config = dict(
    n_layer=16,
    d_model=224,
    n_head=4,
    n_kv_head=4,
    head_dim=64,
    d_mlp=576,
    vocab_size=2048,
    activation='swiglu',
    norm='rmsnorm',
    norm_place='pre',
    norm_eps=1e-05,
    positions='rope',
    rope_base=10000.0,
    rope_fraction=1.0,
    qk_norm=True,
    attn_scale=0.125,
    bias='none',
    tie_embeddings=False,
    parallel_block=False,
    init='orth',
    init_std_qkv=0.0777,
    init_std_o=0.0128,
    init_std_up=0.0777,
    init_std_down=0.00856,
    optimizer='muon_variant',
    lr=0.00577,
    lr_mult_o=2.0,
    beta1=0.93,
    lr_head=0.00455,
    grad_clip=1.0,
    warmup_steps=0,
    schedule='wsd',
    decay_fraction=0.931,
    decay_shape='linear',
    final_lr_fraction=0.1,
    batch_tokens=[32768, 65536, 98304],
    seq_len=512,
    doc_mask=True,
    train_tokens=423200000,
    steps=7087,
    dataset='wikipedia_en',
)
Each number is 500 + 40 x the weight over its row's rms, rounded and kept within 0 to 999. Layers, rows and columns count from 0. Numbers have three digits each. The size before them is the row's rms in percent of the matrix's.

# layer 6 attention key, 256x224, rms 0.107, rows 116-240, columns 0-111
133:484522543468499455432563503501465434499450474404402553513496536465491458500471514557501500467477495510465487603487495482492420521497483491428486504523512457521452451560485548478518462547430510469465497494493515568549527550491419467502455552490515402567513547492587544530515480506501491463441529504567505510503510567492536536488510534461
115:483550519454524488521531543562493527478484512460488505584569469498589534533489504499474487514455531405511519487532483524418462549501503514482500433447501415488477482561532431542587497496453479440490478545514460543491491492470486493474508552491540563480436487519463560637536451532450487491469516510488497514573507503562540515437448435521
117:522539487465490490491514544523488473468409433475480436505421458614450544403478453500437466440512517463532506545533462559506496478528510524474484473509467562542513432518495561545448463519552403471502500461499541452552561543494533488539412525500561455475527521462552511508509399418486507467482471505568501522510501535515521479490552457586
110:477531487465438474475467491439506536508484596469529478510491581507543475460411495491479530486520463518547444484520510467550531482525494489408491479533505502515482488570595525450492523463586463548496494534486570483517490494498478461522537491481464519459512502490467513512411509498484542590502464449448520502611487533492568531533433391493
124:536508472497508470378483501565556496471496458515467472517467480430447473489523456574460513534514479499487550530515506561504519509610474523454514533476538469453548471501507500485491451489529508469482481446491538452546554471584432461494446601451534471485425496457507547490512464538497504490455532556475474502496453535550501464575483552490
107:463454481466477471482453534508519515421527474507615461507480518477449460489524514447457459471507569452460446519540490492440494524454532476525507478493495535495503500481452506482551496444415493497491478572492558511514525467512415482459508480521568471522519543496471410486491530534479585555488467511426537431494503504405555454508464485467
100:503517555494464409510414517514520473496455557469531508546454501476536595509508504497505447469543529476533482532527519514477519503515467520490495515478466467454486444439563480455483523501481595538472503506560496530483467512472526510506490454455547528487503517498477543479557487508530537540594511461468507474481500452521493476492450449530
116:479463477491483544513546481584579558511482514501519540493479496497527477530505519482514465485507477505473519550491483408486517543536535460494534463495516517447508483451509597489495464441513531577406413472446556493541480531490535525504488551494495490461524528448453566499534551525508513497528507488522523547555519449531547448563527413540
115:478460479513521517506484529435450535431414541475469579455389498554558500452497534488464489523570556546516438499483477549469545492535456500511531481540410508502512435535498454537544501550502488555502419560515478511431438458484511558568507517487559505598469474514528497534461521556504536512541514500506463485439551523482515528490442422504
129:463506535456518534414498566566539524443521473578514478548513506537481470460538488478552505448481511522467445499478577508459481529529514516430479453478518421517495530579471591526445478490469431436508481485498516497527497457536478446513444466448507445505463463536473471473440448482460474528544475577544521516502548481511443470401484491465
112:525496482487459496508539515462559501548446438498556565526567427489497508489477503489480474443533554489540604478490528472495444554542487492542454534519553518474511505544512483462503492465514446535469507527485468472454572498455480496427559429468552449502523486491557451459547555495546500489529523540560433523567507511485436468581531520474
122:443512454486498498588524545511553548507504485526530469491533519599533570504506496414498575506532526524534500423492548505540571442414537476465492439400501557519472471482551538512468550519511420511558524486459460529484457433432540585497444468515482551490551459467452454431461493509526490481559461489586515504445508508466456456478498443490
081:545572444550476436509474481440474537486513461550471448434475505471566481552437434489510525522471467493590541440515480510518552415482515497452590480498450556510532481491533540621429504455505552530476426479536522493478473522515477502449588488543478461485507526527440407595494490526521538599493468480475504457474490566440424455563540477507
100:454460501559481404518531527415485518507508574557511496493408439504617568527489560543469480485465450569424433470522487480438520466422535452539504487547528572516482467512435470559423466557569527521453450433535538412513498455458452445526496559492532485458436506520531513523505550507497542556503446505484485465465473467477514536528472489516
101:418540541500553574524519479469501489482496458428565532579607543544431478444431529546497486513508545496540481498549492401495487487565500490529627504475497561531509519479448521480612483477476496515531593498476487493526455447517590520457531493521471493464511553534560498571531461466513449542447496556522502469547491469493531505540526520490
086:509487504503522541465523517448528595521555495442517531538532491511462446477486488462532522539477482517475480469537569531493509479525561550451490458481536487500358517529431562406605489563497555456451478554449496501490527419528519504513472495498400472424448470499518526468467417477454529534431500470506502526442547458517538550588475451539
097:482559451510536527498511472615452518408506515523562501549498496632540545528459521480482539466507405452459535473533457416561467491574502463512571498461502444444528486452471440474588508507444508439447479519486512456555523517495523498489488496480433476466479516488455459485485519473535444539491483470489534473473473477482544518476480458512
085:419468500454463529464486523477583492476523503520520516580457521506519524499474487480488521522489536559545540555459503541484462531502498514508531537543460453458536533525495478441408513565504519563450499496496522496392532525487452494583494491500502396500517454477501521453496473582456501555519512456444592471532447497497488514449496573564
084:536493475461575584480556460451506465500498486518488505456556430481482467525456511469512475503541469525472529478484516551474536435495460465523520490546462526450543463476579525553424497520520516543498586474475532429513576478567471473551467491469507381520469459486507557486430512475515501528556499536466499508513456636548446500497491498462
102:496489430484494512494464486434399531554490488518503508493359461527472518534512501525528498525461461492536495406536529557506468489464475537518427518532509535480565519513435484510546542452442470476527454623490448448458482509438488503534561475503475498505541428514517575480483522508505467488427494519551491504482490436533523538469527455532
082:508447556437566540505555450433522455513460566444424481516528476472474441535493433519508443510465507501494483505469530551407486474442504538449529428459557510508543472475581487555508419464491502511494486500505570509512480476550562495478569498517532528536512565484519504476472520497488499527458469474504441488503535515506541448508492502497
093:467468516557524532473529490479500621469455559536489556551508547522507526484567514520492569457585577552434520439480559456496467472461506548502510524480547551539490524520454508510462421490489449466482482521523461499564441462494473539529553531522511568544557506525465411417471523545448434414539526455491579514566453506535516594533543540462
105:515492448540429480492509497446484508494492463476520494559469494462506480515483497470526479563451453487545413507441467520436437470452514563489563562492530535513501535448529441440566440485506450504542529520562516467596509553473531445513477525454494512473482558492551530554519500464522448471504505561521507447476537523486425477523506467479
103:484470508414500530461483607532506531528525524484522538463507496508511405443513529463494563478522481534532538526454461434507472448481477440501522522511460503559523512489486454503584515509527506540481585433535475468534538508529479534516423495510506499508486550537456547432568523487541500489497538478487483521544469557603508501496422535421
094:441516600468491488532508522497485484449515447501531458453486467525476549520480466473486404571543522569526527498478499529547509450523524497476485536534424528509484465541556470448522448535496424474495521538549464453474503460464482494489552476535465481520518472543525495510530513436520419611517550544512531534435432459433462537438392419464
083:489483553485518494502547492535439420540543488411495442502439506479427477482510584511560500444486537477529482465523492513594450515473552482472448482576499545540524524515500503501478498479493581524558524444506465510475506483503475430436573524569561450522404459508501501466559504428543485436523557505438509572455473548428496506549538484487
110:510542498497479483446512524490541468515465444438571442518563532546623517376478450463495470532563473514481462564491451511579529464486508464492434526518472518458562529550563453510425444456453608436514499521510553462429490493496476547540461524456470443511475504476484502503535482428484579526494515497520496512529485511548526482424586539511
085:489546427503501463456408512491523471459464432470552491511573462461499508494457508488494555499490557424488456436446413558411469495479391540461488510434485513518465518567483540413535540497486424526489484519549480501404439453427451479506484502462495572488501469510496526490515543500537486527478547416565472447557485462540572528496522522505
090:477464549487404543484448457499485479516470405522575457523502572488528529521501517512435475478507502533453481480428443468481508531452487412514530474483552528494474507429425440517545512479470459488519434502490497481499521508581608474611600526464541507474450485529492512518444461502537388456469501455501512502471481521536447435518472571503
093:512469422485469473491506525585595485488503493519491507448624442594547516474494465487521518508507383519519459485495518506471475474517460462491530467467477578456518483544509535563516509441523524418571495497431469473531455553521555493503459422485458502553526514543529537476579517543492491535453522552582478496494486557470463507501546501539
104:445520538531569491527473561509457520523488485517515580456440428472559490466493549507479564552527562400560508488459494517474500573506518550565552534485514460505527505431607499477469446546490513510512444523466484507482448413496454426485505513492456494532445470474491461482524525512486450496488490483477438523479498459604488463468479541434
121:508453490521515435563478503554603476484447563508448408483567484490532482510567425533504456475486509635515530519521452566457516540551498537523438490499550517474451493516533553476515486506530565551529479523466494517499558513470455484470374539441444529547478494481511472515437433489491491502533479498507507501537498543522519452554555558474
103:489480523506530492464484475488490504519521427434458550406551549457500515510477447546493431457507563498528489476516482473528541501568478535516560565591474459544504525489431593476452504470508461481536576498545529530452517435469499519546518509525503559502528484504488549534496532454499503505475481480553459532494556486503487527495508576544
107:590501451549463422483573561474494486496543502522522519527473507486434543561484473549470538503416550516439544517533473519489493521493559504407521501429491479461486492468555464495536574541464527501404515507409523469525566451507486487470533510508489449499466523506568553534514467528486503520503405482571462556537492484586504597532561454499
112:530464507501525473500462499556503503520506531531473472498536563560468510512564405543459525513562497477534444501558520377510505576492588517546459546462521624484515542406524510497545507540528525530550526497457535494514537535512477489515581408488534448488500534522525505532447531510451471545487505508448520459485491514480571497491436510550
113:434536515539526518469539501490480530586480492432489544505512475509510419520552570516486488514525537454417513577482469488470506474521541478460450494459492481510490527473495511406431487491465538493478529510396557511554539438481461483501484611483504440587431472485477525545514466527553475489497513460503485464435460494434456461459421539514
112:439568552455596493559469488492498551434570536567524553577422475534488525501531570463483548506538508558544497533530500581502485525421549476485534528549435518538547514473473493471519456555500549613536509549443438454524406566540488540491519523491501550473475475558447517458567520548502505493515497473483514511509500551593564571487491418520
097:557473518483495500466553477503571461485519500429547508583510525539543556501474556512554570455462531521500476554476553535541537446540488436554515492584503520508539489444499496547532548518534496566461486442490508467526454424475525571439506557476459537535502534471551555580498524540487535546529498510499574465574489562549521490529565502466
107:530508486435492514442463458492480458535484515517462501488584425584523454525455518582535499533492498470578605567446511547556468539476502485462452468506603555474520451494430524527509522468550483496463538461502518550544527519545550509545521488539517484480532531458543426534396520474501503524473474486449473476506536543496545483533566547494
118:544435514485501493568479520499511522613469560486532541511508530426474451519521502464589484551516501440454450552454444506506542551569486440447552525447473507576531423516512474492533511526534537477519546515430508539384506511451444499512455476549470515504559452510507568492475514515490544464464469519563438515545481501587541494482516464521
106:516464549450487491526448496521582497488519517501526465544489447431554484544522525465442416537510505511500497445457526460455544466488484466514404493517443475459475528482519499511485568523510495458450656577521551475545511468458439469579517484502572472484443480457576468534532503514532520423438465580543420452561510547505508543484463493576
097:555543472545462503542508545457474460529545468482462501538470487525557505544520485511499488525523449481496494523519484500523519526487547428464493428531442519571500552445427488454557526498535534459480472428481501527528458464519518557444485430455499571494554440529576501452471541454499534476590542535590559482482490445530520528516470511491
115:394542526435456417538438500480545483420445536482541504468540481529564519520524478447446433518469526450451490514469482555485523455542538490509495506444467530538511568475423552499510483548497526488517477555551538525551520488430553475437582590496481478471470514545457453449541544556501509512504515535421489414493474491481570549494559471550
112:522572509425547451531496551477536460489561524534428528482536590531484541479523542484506509469449594544529427558495516506526511522461493491453457511517567551590521555522469459482498450538554496471465509542497453551482549532485563550509554485497542435504495461509491480518466481530494583415465475512528521473494510520512518478524540506544
091:487458501511493484537512564619556533420528439491516453476476486527448480534463439474545529544554496601487514463484532484511491528482523496584487519499540463470509535480502516560549488529507513569552484496482525462506477430493522544598483469564565504511502487507519520583469506502426516498470482521546458471461521568524502489509510585487
087:508555504528503477505566501578572525457515467526517527502538514402582554518456479470507471540486543552520541463456442481535483437601526513531540544522568520389607500503512488494543512506499448437474513580556515504493494474493524509578512547520492551491475497445533478523546537483497503517540542447472458504532426487494538487445631502572
089:462483472469578505565493466546552521505451449540459559568546450532547547571488457466496586511518529489453514436540461532503446464557498528588475558491536451534488477503487484468499508442409457480477462562509487504490531570460492501511471566553465530485529406493532461453420525495474499503574477477531469478523551499500475569534448409496
091:454513546523517418520495501485510502513524559544445525514502543484549446528463559463478493500456459462442500486491489561461472492492498555502475455493468428509533480530470455423446408484520469500445479466511511468538547492501437497466536504534546444490438462529417579512482482451448493586447506516511456447451537392450487508504480454445
098:501533523548552476492449531573532496423455452470515537452429464522516471522525517510452490502461547470489549559531462447477607505496477494514505539440520504539513500581492477533479507477561450484464516536563465578543405529447465491504572525571458527453554487473524476422493516537526509535500447530546496481493471446556578582564488463422
087:523463487475457478490509454458461480494507530540497590628535461519483518417523481504555541498608482481510538500532481487494592471484467467565504476543475486430513449492548523465527531507450491489550602558516451514599484559455526486564529540454535506456565500461470491495484463556451425483511587526528563520489479544542541525555478451562
087:491470535454507484462473519467443502628520524494515534440530470556501435484470568557584484453528474505533474463444529520519490515455461453504409485562471551473539553478539495541499477474506528434532400506456516514536520469558448462456508560542498496482447498482474548500474495471469549519527502562495455581499539538460455459520518574492
095:528531524445565497509502479587525509494460425535489606558533574521479521503475408507515493522548544444439471495595530500538531486520526499486514529469523483476455508548506490429523505586576519460516455537458437494532503508532484521550526473496484453555459480465534483499434526537515482477520536480563458512532452477467511510465564390423
095:485476531445488457512514560541484479562506437501468542539557539513491555520491444492462527479553578504419433532466570507551490500503521529524474471529476564530556487562583510521478549415508533495493482473496487418511471517456450541502469589504594529481574503504497507481488555510566492512500510479501497473484483493483599450503472527512
114:506533530491478453542495460497509510554470485524556399511480488500488512434510552475519566487493484523506524534522431488521525518528523404454464541524515460437554501467504508556477442455479606491470460501516445467553438555519499460537415509476538483526585509437486523560457501472476501498420527520500468489444473507449610514462598535454
108:470546482504475544479482486469441516441593482548503527524507492446542614496497533479539482572514460509454548474504513536495469467478565435470466502487413402477516447512533469491552516526540477523531518483511554466517566527482567527509519441536478491534479506553457561473496528543433525465519496475512469449435477533545511516522515452502
091:539509535596536440497542443497556457517521495525485532445510461536510445453524588525523506530589504542475534509544540527502506466502476435541458499510543510528516529490485494503499460535470546495474473487479459480479461500450426513599462473464582504495431504543449501454452589432499595567519505518488563526561496566479466473572447518520
102:517398529496457488535530495524520469505519474572439536455487527472446485505483598485523452479495441534463420555503528503535455470457561467493422475592468457507517528477565501486467539499466608487451484437470538477414461492471452552457454503424431479550497511495512574516484485439509523542541454476516376468458498486490518433471393518521
099:476516502504473453482506478585573459445539495473451530466546435531481486581473466468563475579533504469419470499419486538542532516540434461513525441596466513459559532486523463525527479516585496549561463463550532481512571514436474485528502468521479524501519508413463553543486472493515566533401530454545492579530554482529488525584468490424
102:500501536527525510501483524490500508482527465505478533471515470467496513441507475511532534537546483445536451497477505489438443446525554455516517449505522493435554547568552482511552435508549512466533533450533492482499469508492453522431555511568500524517513450516515521494559448499484462533480440464536547502498500540448525583572572493578
087:498465501467466563530455520522503540503512556457568552579553530453479476533515452473453525468544457454534465514489489449481443475460501582515498510540511545456479534454485495495480465538477466570475479504504485566527525447507561538484483552509483553528541555491611503537456576491443512523494519545499506528556587563469513510505513536434
127:515477468491520550546498456505490390525457517500455453551548465456457524527475522542469522502495545534521466481437510536475432492549556516588403475512424550495522455490563550464527515553477445494447566433488460436434475537531502442520543520579518493469495526474492521588500490516480557495522513493490541516584533533468520495441487473447
104:549499437517489542448540513510504449536564417503512484480531449490425431453478551539501520430491473535485443513497433538513515485505512492478460528501465503520476442382502578489480477592531521531493473544513457540458480463541427466490465489518502546521479534428583563571464362397528495518485462445471520534483586510455566469493459525520
119:575472527476476418526544443538559468532481504507487490491503539439463550423466503542543548496526521548481510539528460516512504441487507495530451512483520532537508407512455467493473456485566486479510537501573451521486447555469472466548496508511462467524506464436576494490503482465540521512511436432496489554488460448527555455512520484543
094:547475494478547470451554498550483424512501394541487418546493379510467443510462459517558437501514510519441474580534548476510469523520546476486534432522502502503533513501502545546462482454523502474428497504573465498523502563559536462520510558465493484501505515521513387536443538488564520535539479529513460485500476571513488495511465547465
108:544510463490538516544506502522570501500447465514508478585429494513500559509472543560475460506449463363551568545451490486454517514492507562542517521431561477483534534458502565524541538508518492391543491510540532528604551467447539505444548487525537501448491485509483465453561500520505481443454501511548533471520539426494505483490546426465
101:452467492446510506472452510506511579553506479546467518545393487425500489492547492542524511483490510479544464537519520535495484542548487553501478454455506544504515490505505468472514538495503468561450435504513530447526528425550445493423538502534507525513485473523499544556518552562461524502498527539458535428469428441397448541519522489505
119:480555558545482523483491547495462526498477592554510522528508501565467558522462521448485503518470526492512443537494519485486522510487559463518546391513484527536482481434439532454475523553454467548559562481428501465540567476495578528591539570474557528509455485514582444520570547569518421497467454554513479497537436552496483543466498478447
127:482527496539488478505554517561465487471543465399544516448454474521482458492498458523466448512467449503535531552465512567513522492538547427600505541557467462450456511446522478413484471494495558460492485471452548454495456510477579460412473475465520548538571561459506516529542494541550503519491519479473501493551479534463600444557521600484
106:416511552468452499463470539452490499608531537454486507511453503477530546475503508558453494473509472454474501475409519484494517544514508452499500561386499418505508553495433480537498470510487533462525508475450502489512441406513503430576471446438527496551459490485508500475556477553485516470573524548523515474484451539536570502505478506551
098:540491470433515491512492474527533506543474571453520492506424525436487482448509418528431507539541553469522487475532567485460386411493519473483468515546467515492533478472486522451502503487536573533523491480423492480478537421461529517420522465453546520488534532462492505531483541537418523432432523503485488595521498540508489475495437511479
102:567535442552499488544466418537580509510471542458525434594537547481446553504494507559524560494541476506546479439472553476477493554489432484514513497490494504476572478467485499463429460482496519461547552506456489510508535552425542466521441449456464480551536430452563572497534516475504531459476475531494489422468481528545589517497491568539
098:442543469485497523520481504486530484496451486461473580502531544603610489461470560530527480575481619472509484503485468530468476531454506481490502448518507472513522512461505551556533497462567496445464490484575554409483533475468480479574485523526554523460465584491448471535516533464462512541442482541517559505515529460416478486535399461471
122:490462518483570463455449531522458517483513438491510500564456482464457499506451488482524543535487495489552506500484579484519452465478455441502469539432460483565494498509401525514472520550468514490550484494484459505518491467468499542505524519532475537524448509563412473441476497512422475480488482482508507607498485446473488506564485587466
107:491507591497557458484522500451518394563506476464437521531487443557546499508492509469529521519469564497444511442524502558551519482485493446447493590473440521540454454520592451498473527442515535424465486483472499545504504500434533462504462566483487497486498453520450498448461504574550450470477473519457412444441429496517538478455537448540
105:554520513511415490554531527456586505578473454544440470511455481432549578503482473493511504520550558459455573493527510549489596498533488484481533467434515494493511572483556528535425509454516490461529515441512513471510532495463514454488494494516543534491631511494521487544495459454545529487518538565444508508585475513471480527554447472428
129:420467430537481531552499551462484510532509467459548468435516505466521537511483525503441496525480478435538509563487563444445490518431486469581436406465458513531542516472459487527442527545465512544535531441444462482475588477512491508410590535470499541492502457551469521447542548564485532426463532516521477538515517492466443498467514557432
061:545504565494436562514545481522505541473498418518459484589510515552490542528440478557531575462518439486510493549527458483468494519500467465544501507457514467452461509479471561466516513541535496496506458498459463551517462546475522463510516459520524458459425563514496502554495496508436542452505502548519539540499481491545435512502470514493
074:447415528486555568508490598593517506535528596554441563532551531484535418535469495467490515525565451511428500514514496483495497420484527405446567541506491496501598517541481540524529553547442529557499520497485509503578475466501492480510523521455503503567506447458383457479485509507523475491523512476498519500483471539488507535515516530492
081:504548532542478499510478508549432497492507507511528485529475502446429462600457550496436507496506417532499482506502478462509487502453531512557496502490496495565523463441497494582532536447412419519561453552576599493488568446491521524512535543468452484475511520496508521560429427501567495459476423505484469515493507487579536526443511534444
079:443464498429492489509446552478525495557554425458499590594488569524513481464525565503488433484463468498485600526496604508517478488514499497435415537546479533532575502479543431484499464536516521496533566546513482453454456465529486452491483488481511522571453562494416487462485475457495571576541461615471507466517464403484460529455504484521
082:474466514527403607497468448531412521501515551509428539485534465428550479548409494529527570536486514464556472508573472498449526510502483469541474597525453514549512500449469505515485400541523556475491425534451509546490492419531461476543450532531491514581460498472490488522449522490502485560435515519458521466487532527438475500500441552490
092:546506493495449491490511567510511511498460477393478524434432466488479515460436480492551509488499597526520468487461512494521418637491506410483596532524470485459558506512491481508479480584640563509504520489462514557494511513515525541516502476505507532542547489528547533513509551529461484451459575448505570451566553543534538514445437484522
095:465533513481548475482491518468447457429500502481452508500486485490518609513535540517450523441554501507511543465495445509445492534480520440471498547536424535519537527537463489530571586532536479493526528423535478520486502491497498491500467515526506455461547486521495497483541488493466492573473533500544518389432472462523651516521456494480
080:493474537492568510486497499494501515510456485541468466557572456515491483471527477530558522558514465479419526548517576559456437483512511573456435489499470519514425494490565458457446558519592483462496491469554458505483512510466567516508490470471593484427494445479465514495460537562487460477393516423493483493488509466509501542467529472508
084:531506562447476500553446558411498512505522464523520480481557471397524470577470466555466509478459515461582446528478462448468538488488489468528534524474506486492514484462521530495566461483463521438467470510493516451473517465525473471421542461603472524484468503518473498464535440426502473483483507578502510541485512445404487492558507606489
081:506459475430447461469566504510523528506523481480436510469473459551531546564577419507523462451532493497466442492468481525497492502502471501477502524486486506489445451475414482582473492575555521472511468521522475491501389501513532506570544447472480465510538493544557516468483583486523524590525525476563485572566469467432476489512547472518
095:473617533499516512500445440553425507495478476542486557577473449515496481563444540472500478406511501450600592439503534465462494497473500432464575512507465512468557479537488461571529480527498593478499497514460521473478518486503503538568544431498488511420437459501475512513512496483565563549531457422536486479442498557469498461492434481425
083:500508444498501555530450517483451522521468510473450503484527463526438568454517414510493520481471449543523466481469484539522485484539497471454586530546515428522550455584503529522542513498523502541496488482530519502479598580553553515499507503479474512465439505535529498541520486488517497542465541505571551517514446449522542406481478491502
102:431437493476482451495484452575473500477501534555450450467466500546498515443462547569515475552477562458425505515552500524497517521487510499481546429478452500476464562512435516505525523584443504417512495462487566538530459448424449443456467473455481505509517505521487463494462467394450485497522495477420487528580547502522585503498479575486
094:513474441506451504461547505500437456563460518525545433433499562575501497509447509492476484439469522445556483612518488509489542470592523530479468497440483520537557528395541536479494504516464407508479512469460504566475556445518506463542493542480458504474482563486460477448487458459540465529471518514511510549495502515475510516547512450469
118:401498517520506479581446499528478562478487486524472570481588510482476508474518487493485504477487466515554422479561491458523531472489464487558559531472392488469507514466499479501480481453553546533490543507589383502466526573478509528495420511434469543455518468521504551544505527528543433467590509489526489489511518472556460486568468428496
090:521544555488475453492546548462486424533473430446499534439468442498508599478559483532592472494516467514474491467479495477412436560492519513466448548546416507527500471524544548509491468499506471527478552437495502529458496517522530522412528507503522528511475461537427568494549516512476553459506568457514504489477465504545499502469495528521
095:508571488454520511477525484483447474475530483556508467500522472490504397437509513578478472549496481465475514462525529533503528469506564479469563437517532535475440602523593558498510517533467446508546518503520552539483478503491540483482486516513505509465476588421504512490514319403553502490493539524491545496533591492550469485527587481485
100:435512470524528504486496512486500487561514581482508479511492428455498544467464497477534491462447526540471476428405519440492475543502501439475586550528493467541543469547465428556514493515527518507523459511534565473493445500502504541556542492548481519506526465489485471546506651562548515515453566510542505509568530478523496480454475425515
102:512492454425425491500454513549489478544515488526488460579577530539465503520487467516487495507496479475448455538472432500550452510459488551538580497568503454523487456610496474484457565538480511443521467484508484439502446507533487540564510463480451536525556501439553472518465423454616436555451501500473452428466495518494510478500602534526
113:492442502481446495427461504544508570593535487473458544543505477467524537517545531471514547511463502458529461480471578453432472483517465473526493500503459514532521511501469483528424481425481470554543438436474471577507479438546485470494450460451486539456538507516409511482481454519560507478468483467505496400450473516510462498570485540417
100:538520516508510519525500446493487511473442529542450524510536483499585543526460514496534478448546501468428508541510422552441485465386467502453543479481522451471515498545483491450460585590506463493485456522404480464542436508448469429527552491541562479518441540533427555473489483501487445505509450465457487425466409475528543489549473510493
086:510527508465401499509503577438560553526546490412471470483496487486464507540495445472520492508479516538504505559469528497494494542550492533511536576449539431482503483529461451538475450429581499398511453443487534497532488475431443549475532495465522469558487470526447506505499546498540474427474487410550446493497468510529453482441526561491
101:464483568481559509516508481527528478521417512473478397468498414488518527429538540501498500534481486465468539514496512535491467512466510464532570483537526482497483499504555475457503474476530479550481506530529491462563450504501520556505425490541528551521558545458480590467491525470601455500550462437483475447486495459452536524504519519521
100:497499471415454503506483503498501472545469455495492573517483484489492409416490433536504453458518582513342497516482546486506459443511505499502503571493530547470502520525538525439495495507449476508482521488492535537533601429525521518464515513539535457466499508504597412501494506537473448510479505520494506509555536481424449531574517506543
131:465458585453416536461475531456489556439535465487461449520452505534522528464436502485498554567450553476537460440447485471477485515568548493474565586509472454527565520452529567514503484516513508496514575498459425578581469522462556493525514512518550495476498453518467540480482562596496430457473478492521549539557507511495499489525422525486
101:541547463531470513501410543398520502510527468490512416473456518392521505532532502568525455509519462605493469515501468533434491470525509529486580524472474515486497490511425533467475526491481535496462475512529517512440512521477456470458479557500583476485496535480539560521483407461433463589456424558457511416468488573461470466442530477539
084:527495527505464538485372438529481556434516473530516485571565511522468519457451473422503517493441452448554464471473524451501518560512518524517548442462537517513517502509506528538527520508500579484514442521477467534443585486489561476489534523520515502501494437463506518493457421442411501530531464438554555451541498498528519454521424476487
108:497518494533516513532558571467482432514464543476524456502553501566470523573486480506504550583495515503478546488576486605542532457442500530479512436449457516528563475462454494519560523536473510523449445505561547533455484444480502458472487415491498542472487489443416441546526471444580456547518465546452514601474529542465524509465483546438
094:556492493511439483409505509484445439525484536470479493553620537512557499555447517404498533578484413482460564500492475546552518500544531508552484482560566525486519496486530548479564479474462480480486458555468535547482480518473485481484400481465448404574505505480498423594505472445481440540564516479477480536450511468520533497546542536519
105:483508500487532493541526576530497502558512517496469555485521462478518480493573489480476485529541515442437522534500435536519468562499577545498489438459521460451492477538491506506445592473521481558442495497438511458488486619505492505486508534572516475502545474488449554411475400524501521566539440484442504499480533464541546521533542539520
104:439505528496487587522527510475552518512540442481478505575453452497453533523510505522483467495525514515504508481412480569542490503446486437520469480479491466582503499481499520503431469506546538580552513475542445529526512497503540441547484499483481526510473515539519540519506468532462488507529559512451523506434481555440465492492548494468
104:508510541478405502494503495510591510493553510574465528545554422449452490507539495494478501526489462441520495522462482438463443482524520579455503462557458556496532462507565484439489528401509478414462491454593458439499511518506538481483480522549490483533485541482499496468528513494516546512550536544508512485456467543538425501574495488444
083:499548455507592583518538474504463508537512491484527544488530508538428538484568515466517510402479574425478473521477494504503491620469536495444526502503525421468497529466492509543446503524504600543443628485415471474537495486494530537507425551560501509554538487491561454462497519492496589521494492447567461472516521482524486566458517502464
076:461500535438553504487480474447525507577523563556509481476471490454558476520508564471535538452436438496542447403505516447457513493501482440510528551515463570507448495550530461596575446481443469549544513513475520480524499482453507518516494493461433498542465586467541517536551485431583515447495480495500448449478504486522502459469495467545
083:490551472564531508483529484412505523516506541487625545539581482503496558519487483505508530517504512477460446447551512522540441568475499515477433509578523415452425457488504524465525580570481519506519459503513494497532557531482579490436491559491488453508528546514525510450587504490440482453465523513482523502465495442546555530473507532545
091:519513583532505512480526512514526550424498401517472536477532474508521492560506505527505501530506477469477523550467428458458491526475511447473476520552489577511460482444551471484473563525509519451442505507454548460516504574518516517575516553497569528455455467537529528486456473518439519505500489436509506498542483513502529497609478575514
083:594459535501503549525398445493496456490517505544427490501419472471479445471517540499554575475443582556492475456454503486591466494431506481562497467554466502510530507503516522490553515562428450483577506489529514502488449497494586476496505487520494539540513501519491479566590518487576534490460479523517430507505495551523473431447457470526
089:568521486505554609565452490504544457558515496494474530504591472514522472502463500480478563505501455458491502492537465534538503474510605536492539577455434465448467507528530482476557533498415487536477622557516505482543605536570455470528482590473479537494521472486442473442554499483468533499492477494462516537439494517535553526525462537521
084:532473606514443532539504529459484469509471494555595444484460524525537548441476522500533556597507559459503506547524431525539525465559538503538565483465502510465518495432514484475440512513522419513506525459552538509567524436491539478519497508549478522398526495533426517468512477504528483503429478587538448508563502497520551523444479490526
091:540521449453505464468519491471475497449563483541471473447541523532512519469519474501523500443543596503443467450540494445631498471491465513478546541495552455467444496513528463485463491502538469509373568539483469557535490503508529532550478513531539452510525495574576553550428492525487492499496479455504520494545508484484449556483545473476
082:536509508608431410463522537517528503491545541485478497505490537621504538542519503476496485460485493499471500449534510434551533494464503490545419451489506428468504463463504514445560460484435471496549475481504514491522481470503446503552536519547468467444481481482499470568511492506504473513477507523515452453474506519642444431487598500553
109:482558419540553484499455534491523499522502477529533529461480426458487519503516539484564490480531553463462511483506560523523542518560540528550489527511527512507464498477589542539473525557495465511530472480502494574527594462443512515488545493534463478486463452488458542487504541506468546446515452508459480458485513384542567566483517440522
103:496517526614512573504459503479420523509524491523544539534508523517473557551493477517479529534556551494579505569552468539392479481561498544453489493513544468512494482446484538445516514430393544565436552469463546509497487494427538521425490499522526574503421483482445526462522506412480519507530501507464538489487481522471443513463393519429
087:503516430484523581514515489511509533486418490532494558524545544541513483500517538520513495467475557512445492521512474553513521495535621533490519488456491513490459513525516585485492498459514537465488456431514559442384529482505462467490470532455484504455488514462452518493478482488468576511529439492550477529436506543414558526468505542497
106:480474509517447542518467535527480561547530543461482523496474472504540556497571446505512515517538522501581482450398472467411511512486492435471418505479424440546549520491478474497471490449568553514474467497500425555554504530474604566562528486538541511474521486515422490575412505533507522448550440438536516389493459504497500458584476498471
107:518527531476497507495446487480521521529445607489506443473552478467506518589456474480582519534494525483545461571441484480500499417470536498470548571415525525490604457526504493441471480442402531463417492518469507515453533476566478500472438533531541491491509483466562481508485546476532501515488550538442460496438538438521596500461499515552
093:490466464492515511488538497538564518477526477507534463548548495493455497552514495514617422568507474449484485502461522535487527427495491511504550508507534522482390542474407507472504492465480485583485509513538528519459488512503559510484493508436509539565498486498518454453551493470479530462496508572535496529497509571571478494514444559517
099:535451520517602491531497502504493444470514508552498491556495509531570420512446541490489461555541497436499514545558466546490525511405543511495506459496540508517510495479439550502611547572455455530470505509427478482494485536481516471508516503472498496479466532531466479431516432444482500540518419557472516445524483513510526548488510511493
091:501446451511471574577522484546514511539483528482486481495514516488526541504580446499488461511597468483496536567511520433446469519529492493461511481426478475529573527551554485529512527480501465474519452492578583494450519436504429509507471401485512501483532543517461489433514554505455502575522432511456448514518503504457460473472435583492